config.yaml
head_dim: 128
norm: "layernorm"
norm_place: "pre"
parallel_block: true
init: "normal"
init_std_qkv: 0.0176
grad_clip: 1.0
schedule: "wsd"
final_lr_fraction: 0.0
steps: 4953
Each number is 128 + 32 x the weight over its row's rms, rounded and kept within 0 to 255. Layers, rows and columns count from 0. Numbers have three digits each. The size before them is the row's rms in percent of the matrix's.

# layer 3 attention key, 640x640, rms 0.0839, rows 161-182, columns 256-319
104:141140197134102171178188111116123159163135155154105153126137122154097136121143107127154106115111103145150088115078162136152169219161169069123146132095146133120074152144103136083121139131115092
097:118127126170204162185095157145114103119121089185153133148216119094118139153159175179127169123112068172100124175113121137091143124142104107072131135086166135117137168133143169147122168147164118
105:169150142131142097126075143145157088117125107086124115136127166142112100126119109094107185148126108087089136094100130194168124134085147136127175154162149092073119155155172133163128113141068101
101:152108087112092092143152113136120140146098109186167190087114128156149126100174146130109138117147116171132085123147132113139168126077165169118105127139181098158141158112097149106129075097139131
096:149097096090155074103153139099148131125130105106166135148123111113115149104188098157171169149183188137156121152185140084082139119119137103147148133145123114074122097097144091105154116135148091
107:148178101116108162138113060169147052101104110153169091143121166132120126074143125083084164113135124098152119106109139187120122121142154174112106146204184125091134131130062151121078130157098102
093:161209142136162161160109194112148127117133155082100139084091089147116123126142168153074097110100065144137110144154140105158094103131124155118138100096202132116173192148108144168115129113157190
100:174104086110109104177127139139112105146133134177115104171143112091110141123178135132137097119112134169163131131118156087125132144122109145170079173079120130166148083120109145116061122086139124
091:120117136076161113155118164184152124096115160131169120114153101119169093157058152116107124123093123137155131127102162129209109141153126187121169101154202094131157167187133131080153137168129112
107:138147082127085094163149114135206170069176092104144131139140112151175130042143147115152177092106133089160109136108106125120158123101169123172125116118101141140145094168126151178151233162114015
101:117155120167168110173113068122132119167100134121113149074171176111109134132096127080128157098102131158095142089089093136154116182079161138098119079071121081133138122127188172091133166118084080
098:139106122101090108103138165156105167077172120139164113139138163109088145075106123117113175183138131119132202135138102112132117116114085140157172091064097129130023098034123095102111148170163105
094:138151105152145164061152159084192126114131097109055100126097111138157145120126118124169115173097060156130108106113161125166114060132148144191098121104080159115185166191074130122050117222116169
093:099131197102112124092154115146165153117115100071114144114093115130174087143158045118150082135059124115142121112129190132169059111149128163161127147241143141161186086230126115135150076114133154
099:164099125084142100144133097145133128146113108120077111142101137139122128130119129141140135146193121134123101172129158106167170129201072149115154099120106146132188122080069107116120099132134127
095:158075153084110085144205171083127138130180120110162131141119150137152169099156145140084150160083142151121135136149125143110109120135122112080189084078103126107120141088191126157167104153151130
104:116163169109148133115085085088114162163172203140102131133085169145152094119139141135153156080120089181127153119141065139191131100151136122103099127191148135125168050110096079101114140094128111
102:082126179088132143146081116139084083116199161087117123155081091099159125161135131150104140112108105153143061153164177121066138059173096163119153156175165112120121131108117142107137122125158118
088:146109101142224126101091113122070091114086144108129134138126101070145140150099139110119170092128086143170142100049177099167074134156118116150111127169156151116143111165153158197120159079089130
105:107095127101114145164108076128126106138101089140123136146141148150121132095086125129190146113131145153166092138122151110130122130175112154155125117110099129131160109128134189135129167121145112
097:082117130088150127098097072153179116169106188144087150121129088128057074168144148139153140131126086142116122116138134120146114146119072125153118140177162143145205115157148111096109172122118135
095:107129174058098096130184151142097128132129099082128157121106127141138192043169108169193079125148141146135111105173127140133140109100151063038172079110107124184104107072145093120158122107159144
# layer 3 attention query, 640x640, rms 0.094, rows 162-182, columns 256-319
095:096143085098139153184140164114144119168064186085098141151109110106168220136116145069096140153084134145123138121156108077144120130131143191161122155162167146095088130165171132175153146115113188
097:137090122096127140090182035117061109148142154150119121105113092146108092137118145131214147116131153107110132134147153122116124137113109114154149067206120112075121122063147079092093093136083102
098:158096156168111136105178157096125109145144119124133133128103103074136123167161136154151181085124126105098145080225174141158076164137127136156096146138078156108140084114135108170133068084128142
095:108147112123112202098142125110104151219094138143087136168123143154115171122094132127126151123137157137128105124120106081128123126124126185211102167136124131157080086090141130138124178183144164
095:136118138168191188099123101143126169155125146147083121123097130141120113154147137173121095132110106139139104122080165160149154134104115057095154143115108125125125120077194106095137142134089150
089:124161150133138099113131165126134046126180144106157114104155075138181170102161166120112143133121103098108113140136156104168079118161135165126152120116153095174143107082150136107157054155116143
090:132128067123165136106088079116159183141113106119147143156158130112123060117099109125131141102133125035104117177170114140134141113118100166119100140119181110178114135168162096132120123052098093
091:131150124131144169101118068095123130116108138136115080192160115122139154189156182144116093076139155150125176137126139080077163105160165175142113147149129097069114121058181065165094102054109147
099:130146146092090140080122107071085126084111154114139108101150157098139131129077154168083064099136126143168122120118159201138173126108108114082152088160115109068120196113168157096138103160139152
099:131137148094155088112052074146138123134160133141120111138183149180068080147131095094162143108124126061194111111058126139089181087078116110095172095093141166113129147191173042120145123103172092
092:154074144131171097081106102085100130157102132180131127158142174162113133108116127095100082140077161124149148108147093147131132119096135136159124132133127053119112147107152148092079185133101131
090:091108145100114151080136134175145152194143107176143136163118113092156147089065132111128110109145146102079126138151096107131156148172123103110182109154197122110104103172093180167222091101124102
090:118192103120159183156126162180096165205139093118122089111104089056121135138093156075144165147151184154147150163170108145130176123117170121106116166109090082134100173176102144143114146055163140
090:117118119158111161096136153115140149118125090162135146210111055149133137104171160112098151073151179097102100088098188117039112142181116148126125143112191124132098126094184130110108082181076171
096:127109143116151115142176126136136100109101139104154171162160049138184132117128113082187155095146139071092174093166138111109139065137128169103212111151132070121139162155080123130123111140092111
101:048102112114116175184110117190160149137134113114113083198075150213136091127138129145143160122095106080114087107102091128144097168127111161141136116152164148153152131166143090138198124132163073
092:057142090097142126148144154106128113145089135105112135097125118070136143143197164088096122088116084084113172129120141136113120068101103137170085101164126114130097125137154096143099199134092107
089:077118142092156139185108145138208093220126125078117091110132072154085131145190118089071168107117166144063124086115148112097175151133110145142141110114102125115147197130164099095129117184116146
096:164178140129115103078146102174146130155098080159081129080094052150153091107112143138120158090141180152088119130132147139169134127071127108119111164110166103120110192098147092189167099125113121
099:121134149211092098153155174094205116115187093083117156091124165109088141106155204112086143115154154099155136146181113119192123079144114136169099149062089137161158111163141135171098121145111128
094:120139085117094146089092166088145138087117157113092133151122123133183135168115163097109183123096160145101116133097116116109126133167096162087092175110128095147150101121122108139063161097104155